From a checkpoint of a small transformer trained on Wikipedia.
Size: 4 heads of 64, MLP 1024 ReLU, vocabulary 2048.
Each number is 50 + 12 x the weight over its row's rms, rounded and kept within 0 to 99. Layers, rows and columns count from 0. The size before them is the row's rms in percent of the matrix's.

# layer 4 attention key, 256x256, rms 0.117, rows 210-222, columns 0-255
114:55 59 76 48 54 56 43 45 37 43 51 49 62 41 37 59 32 41 42 66 35 64 44 34 49 30 49 70 61 44 49 49 40 49 35 59 55 54 56 60 68 57 36 44 62 35 42 40 53 32 43 56 53 55 57 36 47 51 57 41 43 49 41 56 45 45 51 49 32 80 57 41 69 67 37 52 73 44 23 52 47 57 35 75 44 63 43 49 60 52 67 17 68 49 59 42 54 43 34 39 58 50 39 48 31 59 64 64 34 54 45 69 61 49 64 53 43 53 59 40 48 66 70 74 29 36 49 50 46 46 55 60 46 65 43 40 36 22 72 43 71 39 40 47 61 58 42 54 50 56 43 46 36 60 61 43 60 37 63 51 51 45 86 58 43 58 61 74 52 27 34 60 37 55 28 53 41 34 57 41 42 59 58 68 58 52 35 62 47 48 45 62 72 40 28 34 57 44 69 62 50 27 41 58 58 48 47 57 56 29 39 52 60 62 53 35 50 18 42 50 61 52 52 55 59 56 37 42 29 57 50 56 48 77 65 50 77 41 51 40 52 68 66 46 43 47 48 36 54 44 46 57 28 55 42 34
129:65 41 68 76 38 49 58 33 44 63 58 33 38 51 36 31 41 30 51 40 60 58 38 66 47 26 45 50 47 40 59 54 43 45 40 50 34 63 28 49 59 55 57 61 45 62 40 42 79 26 51 38 50 55 52 59 49 59 51 48 67 42 65 53 38 72 52 60 39 54 37 73 41 68 57 50 38 55 51 69 57 31 57 55 41 34 57 40 69 42 78 63 46 48 36 54 47 35 41 73 52 45 37 71 42 64 54 52 60 56 56 48 41 40 38 39 31 74 47 34 70 62 43 44 54 54 73 44 33 51 44 51 42 54 67 33 48 43 67 57 33 57 55 57 37 36 17 39 45 41 58 53 34 79 50 42 51 67 57 42 45 43 57 42 41 64 70 55 49 44 36 62 86 58 59 46 52 54 69 40 64 32 71 41 51 61 51 48 49 55 61 53 49 32 27 66 27 64 54 41 67 53 47 67 66 45 60 45 36 31 55 39 66 58 50 55 55 36 40 45 40 41 58 62 61 63 74 71 54 74 53 42 64 52 54 47 34 54 30 41 47 40 45 47 52 47 63 50 48 57 44 53 56 43 49 54
124:25 38 31 59 74 55 25 62 23 43 17 76 62 39 58 47 45 49 53 45 40 46 64 40 59 66 52 44 32 47 54 50 42 62 60 53 42 65 44 41 45 55 44 49 57 63 48 70 33 39 56 56 35 54 81 40 61 70 58 54 78 57 56 36 58 58 53 66 79 55 65 50 66 40 48 75 46 54 42 55 56 42 66 55 27 53 54 30 43 56 63 49 34 56 64 44 74 32 37 79 62 58 29 50 43 52 44 38 41 49 59 48 62 60 55 52 37 55 56 56 45 37 37 63 48 51 54 47 32 40 73 35 60 54 54 58 40 53 71 59 55 56 34 30 48 52 63 42 36 37 42 60 61 39 15 46 55 39 61 42 28 27 53 51 45 65 63 35 44 44 47 57 40 64 49 54 55 54 37 71 42 51 54 47 46 30 45 40 51 61 34 45 51 58 45 56 66 63 48 59 62 57 27 56 41 44 57 48 37 45 50 39 49 61 52 37 41 40 64 47 66 34 47 57 51 49 70 45 59 36 51 43 53 68 46 55 65 34 72 47 57 78 54 40 42 41 44 39 65 57 57 40 38 36 38 58
130:50 54 57 51 52 42 63 24 65 62 41 49 62 58 59 47 51 35 48 53 51 29 37 52 38 50 49 53 49 45 50 30 36 55 42 67 56 54 49 34 61 48 43 43 38 46 41 42 41 47 40 48 52 47 61 30 47 36 44 47 47 42 56 62 51 56 64 60 37 41 70 47 39 47 47 54 61 51 18 42 56 39 51 28 41 41 41 72 65 62 48 42 25 85 47 63 40 63 56 57 47 63 79 59 41 43 32 50 42 41 60 42 63 47 61 52 47 54 46 61 39 57 74 42 57 51 52 42 45 57 53 55 67 62 71 48 33 50 57 43 60 56 37 64 48 24 24 50 42 82 45 28 16 62 42 69 80 57 66 49 46 57 60 44 51 47 45 56 46 43 37 54 53 54 42 58 47 53 82 56 48 29 47 38 48 39 69 51 51 67 31 49 58 46 36 52 36 33 49 54 58 62 48 42 65 57 62 49 36 51 59 77 45 46 52 35 54 50 59 51 54 51 35 41 45 36 14 58 43 65 52 45 47 43 54 41 51 25 40 37 88 67 45 64 33 46 56 67 65 66 60 67 46 73 54 48
124:45 36 85 58 57 39 49 54 54 45 86 39 64 61 43 44 46 55 53 50 34 55 65 63 47 63 38 66 58 53 55 54 61 40 59 55 47 37 49 25 49 44 28 37 43 67 55 32 63 49 47 65 33 68 50 29 51 66 39 41 10 43 21 70 24 51 41 48 65 30 58 53 54 65 50 63 43 47 50 66 42 63 44 46 45 37 57 47 54 52 36 50 37 67 45 25 41 51 38 62 43 55 54 54 54 59 54 49 31 40 57 37 41 32 38 62 32 26 29 55 37 51 56 58 46 47 72 57 70 58 20 47 46 51 49 71 57 57 66 68 41 46 49 36 42 57 62 46 44 47 41 46 58 51 62 39 41 38 66 53 49 55 44 39 30 49 48 62 60 52 68 49 33 27 51 46 55 59 61 55 64 63 33 60 45 56 40 69 45 19 54 41 47 37 67 59 69 73 51 50 56 66 43 47 63 67 52 40 56 53 59 40 66 56 47 51 63 46 61 62 46 48 41 53 46 59 52 61 54 55 59 51 44 40 78 57 56 64 82 65 48 46 65 54 63 35 42 46 53 51 67 62 47 45 41 56
131:45 59 50 50 47 43 41 64 40 65 39 47 61 64 53 09 48 61 46 49 62 41 46 29 46 40 43 54 43 70 40 68 53 67 50 43 39 51 37 45 49 39 49 56 57 55 67 61 66 42 70 65 60 45 67 63 44 59 47 43 37 43 54 55 66 52 39 51 44 58 39 54 50 55 40 54 53 48 48 45 47 39 67 34 52 25 36 81 45 46 47 59 43 44 56 35 52 35 68 57 24 63 72 65 44 52 47 61 39 54 55 63 58 47 50 70 53 23 51 41 46 25 33 60 65 55 30 65 48 43 50 50 52 50 58 66 76 17 50 62 51 61 41 53 47 69 19 54 76 52 51 39 59 52 74 58 59 35 59 69 56 36 29 63 65 26 44 45 52 53 47 60 62 66 44 56 49 59 39 42 39 55 38 40 62 57 53 45 26 49 42 54 43 50 49 69 49 50 37 52 54 38 19 59 32 43 49 55 47 46 50 64 39 60 43 47 36 47 72 53 43 67 64 40 68 65 50 37 47 59 28 66 71 42 47 46 40 64 68 57 56 63 53 46 37 73 54 59 41 60 39 41 76 49 41 69
131:48 43 52 21 39 60 27 36 56 57 51 58 63 45 39 56 51 70 44 37 58 50 49 58 53 53 50 56 46 68 58 36 31 48 35 51 57 33 54 52 51 62 68 50 63 48 37 62 53 44 68 52 53 48 55 58 39 40 76 44 26 79 58 69 69 55 47 52 54 65 44 52 40 57 53 41 50 48 34 48 30 47 62 58 38 51 52 46 65 58 44 50 48 54 49 56 63 19 52 38 59 71 14 52 37 33 36 55 65 48 22 23 58 35 46 57 59 67 42 36 33 55 61 46 56 33 72 39 45 37 24 38 73 52 38 67 61 74 42 69 49 60 38 44 33 68 58 72 65 60 09 35 40 55 69 39 53 33 38 51 63 52 65 46 55 48 62 45 35 47 60 56 47 39 51 58 37 62 73 62 63 54 43 50 57 42 54 55 47 58 52 42 59 41 58 48 28 49 46 70 44 50 52 47 48 54 47 48 53 40 56 54 60 44 47 49 43 51 44 47 46 50 42 61 68 48 59 38 64 40 52 52 42 29 64 37 50 78 22 28 55 41 39 55 40 42 56 66 60 58 69 52 40 56 52 36
135:41 43 45 51 51 78 51 51 64 57 53 41 52 47 46 55 61 44 68 58 45 66 47 47 27 36 59 51 46 35 43 47 56 55 60 39 38 63 65 53 31 50 41 48 64 55 69 55 56 58 31 43 53 43 47 51 55 56 48 31 52 68 32 71 58 50 51 55 45 42 62 47 54 62 05 53 47 35 23 67 44 46 36 49 45 42 36 47 69 62 31 50 32 56 61 46 29 29 45 34 38 56 41 45 41 38 41 45 37 55 70 57 64 48 52 63 57 35 58 52 42 67 48 41 41 61 34 29 47 32 54 32 53 44 46 46 23 40 65 53 29 43 40 34 41 46 60 59 61 39 41 49 53 69 59 50 36 66 48 30 51 41 46 44 52 47 62 48 45 49 64 28 37 38 75 82 60 70 32 40 58 34 57 34 53 42 55 40 39 40 85 38 71 54 65 45 42 51 41 65 36 34 44 52 28 68 34 53 57 49 56 58 56 52 43 62 43 40 59 69 51 34 64 32 59 61 71 50 61 59 73 63 58 54 37 42 45 74 47 52 72 53 54 47 48 54 59 49 52 63 41 25 37 58 52 42
124:24 44 33 51 54 41 48 51 23 59 54 53 50 48 51 88 73 52 53 64 37 36 41 24 64 38 38 56 53 43 29 46 34 47 48 81 55 60 62 60 68 40 60 60 35 24 42 28 72 40 55 58 30 39 34 50 43 51 34 49 75 44 39 55 70 70 51 40 49 56 46 56 56 57 51 32 39 59 52 56 60 36 61 58 61 55 51 45 49 35 54 47 43 53 58 58 53 40 32 32 31 35 74 45 63 49 61 33 51 47 50 48 63 43 42 65 45 44 70 51 22 53 67 51 28 62 48 53 60 35 54 62 45 34 48 47 34 56 62 41 64 57 51 34 38 54 50 32 61 30 42 57 30 65 60 46 67 45 63 44 63 51 61 64 66 56 57 52 62 50 55 47 58 47 55 35 39 47 42 66 31 43 47 51 57 33 38 24 40 42 67 74 52 59 42 67 65 63 35 46 42 40 35 40 41 34 34 52 49 52 49 57 52 54 58 51 60 44 31 38 65 77 39 44 61 23 56 42 49 54 60 50 44 33 50 39 40 59 70 57 55 58 68 49 40 38 45 53 76 49 42 45 53 61 53 49
123:56 46 34 47 47 47 45 59 62 61 55 47 46 60 53 44 41 45 31 52 37 66 49 59 69 26 61 46 45 58 40 49 34 31 47 27 47 60 48 40 34 38 61 58 47 40 45 25 61 46 44 36 38 51 61 53 58 55 49 48 48 48 66 47 24 75 30 37 34 52 60 60 45 48 48 64 37 51 43 55 22 58 38 66 25 62 20 54 60 38 53 42 30 50 54 56 48 50 45 48 40 38 39 45 63 40 62 43 33 50 46 70 52 40 66 48 31 54 43 41 54 64 44 47 54 86 47 63 59 57 64 49 67 52 48 17 40 50 36 46 47 37 45 39 52 40 42 49 67 41 46 41 64 36 19 50 57 68 63 42 56 38 26 49 45 51 35 62 41 69 67 17 53 45 49 54 52 57 46 50 41 46 56 47 71 59 53 36 52 46 59 37 47 53 64 36 64 45 33 36 41 46 68 27 49 61 38 51 43 63 67 39 54 43 51 73 49 54 57 43 55 44 64 43 46 43 44 71 34 73 32 36 23 70 54 39 60 48 82 61 57 62 54 42 46 47 40 34 20 39 51 53 56 64 49 45
131:47 50 46 60 68 54 41 49 52 64 56 42 51 71 41 67 58 35 44 63 45 58 18 51 66 62 21 37 48 26 46 60 53 53 35 43 29 30 52 58 56 49 33 67 45 64 54 58 59 31 36 50 55 48 64 29 58 41 58 50 47 42 47 42 52 43 38 48 44 64 55 37 27 82 41 50 61 48 67 50 42 56 65 61 68 57 51 59 48 41 59 58 31 55 50 71 50 57 58 27 68 74 56 50 55 59 44 76 52 61 50 31 70 48 44 48 45 54 45 47 38 60 51 59 57 47 51 57 43 55 45 47 62 43 57 58 36 54 40 07 36 45 44 40 43 61 47 45 61 53 39 36 30 58 44 52 62 47 59 52 36 62 60 56 28 67 54 50 45 69 60 53 55 42 51 61 51 51 46 28 52 50 35 65 62 47 45 51 75 27 23 65 30 54 53 32 34 26 30 60 68 50 53 63 59 50 60 46 58 54 59 54 38 65 28 51 64 53 45 50 60 81 58 46 30 48 50 44 41 34 60 61 62 53 68 30 50 68 67 49 36 70 51 43 45 58 46 28 68 49 35 33 55 53 47 46
131:59 62 73 45 46 64 36 73 30 71 45 29 39 57 38 49 56 54 52 49 58 53 48 23 56 38 44 54 49 42 41 53 48 60 55 47 53 24 43 73 50 37 38 35 46 50 36 64 61 50 29 62 56 47 47 41 53 60 37 39 54 41 48 45 55 57 49 32 64 61 52 26 60 47 45 62 64 29 53 59 39 37 59 28 47 54 39 49 54 55 95 57 49 51 70 54 44 48 46 54 40 53 41 43 52 62 59 56 75 50 47 43 75 41 61 50 31 33 46 33 36 36 50 35 42 54 34 57 58 56 54 25 49 50 51 40 61 65 27 50 50 49 35 08 25 37 41 48 47 43 44 65 45 75 55 54 35 36 54 62 42 62 57 40 50 49 30 22 63 65 60 53 50 53 70 42 77 49 48 56 53 53 43 51 71 40 57 71 39 61 44 50 57 51 62 46 27 31 81 28 56 49 48 55 53 61 46 35 66 39 52 40 53 40 61 69 56 49 58 52 64 45 46 72 51 58 46 62 59 55 49 50 68 47 42 31 53 45 38 60 58 55 27 45 64 52 58 53 70 56 53 45 59 46 47 68
134:61 53 25 36 49 40 57 46 49 49 58 56 38 33 69 50 47 58 73 49 47 63 50 44 55 36 52 33 47 39 64 58 47 48 66 56 48 40 56 47 39 51 44 50 50 46 37 50 33 45 45 63 31 55 57 50 36 51 48 51 54 37 39 50 40 82 49 35 53 58 60 53 68 50 55 55 57 44 58 60 47 38 42 24 40 54 27 51 54 50 54 44 57 69 28 62 59 27 72 37 39 38 54 51 58 38 47 38 42 50 42 48 41 42 61 48 44 49 57 68 36 59 35 52 38 46 52 52 61 59 41 59 60 57 61 68 28 68 39 45 66 62 39 63 52 72 16 35 32 60 55 61 69 52 48 50 49 51 42 45 61 58 68 48 39 39 40 49 73 33 74 41 36 41 51 46 59 46 34 46 46 52 63 53 23 61 45 76 52 60 47 57 38 64 19 47 42 35 42 52 56 34 39 57 46 50 24 44 43 48 51 58 55 45 51 45 53 34 64 49 32 46 68 62 73 53 59 50 28 47 54 16 55 44 54 62 60 25 32 51 64 58 68 47 32 65 31 59 92 74 45 31 41 41 54 48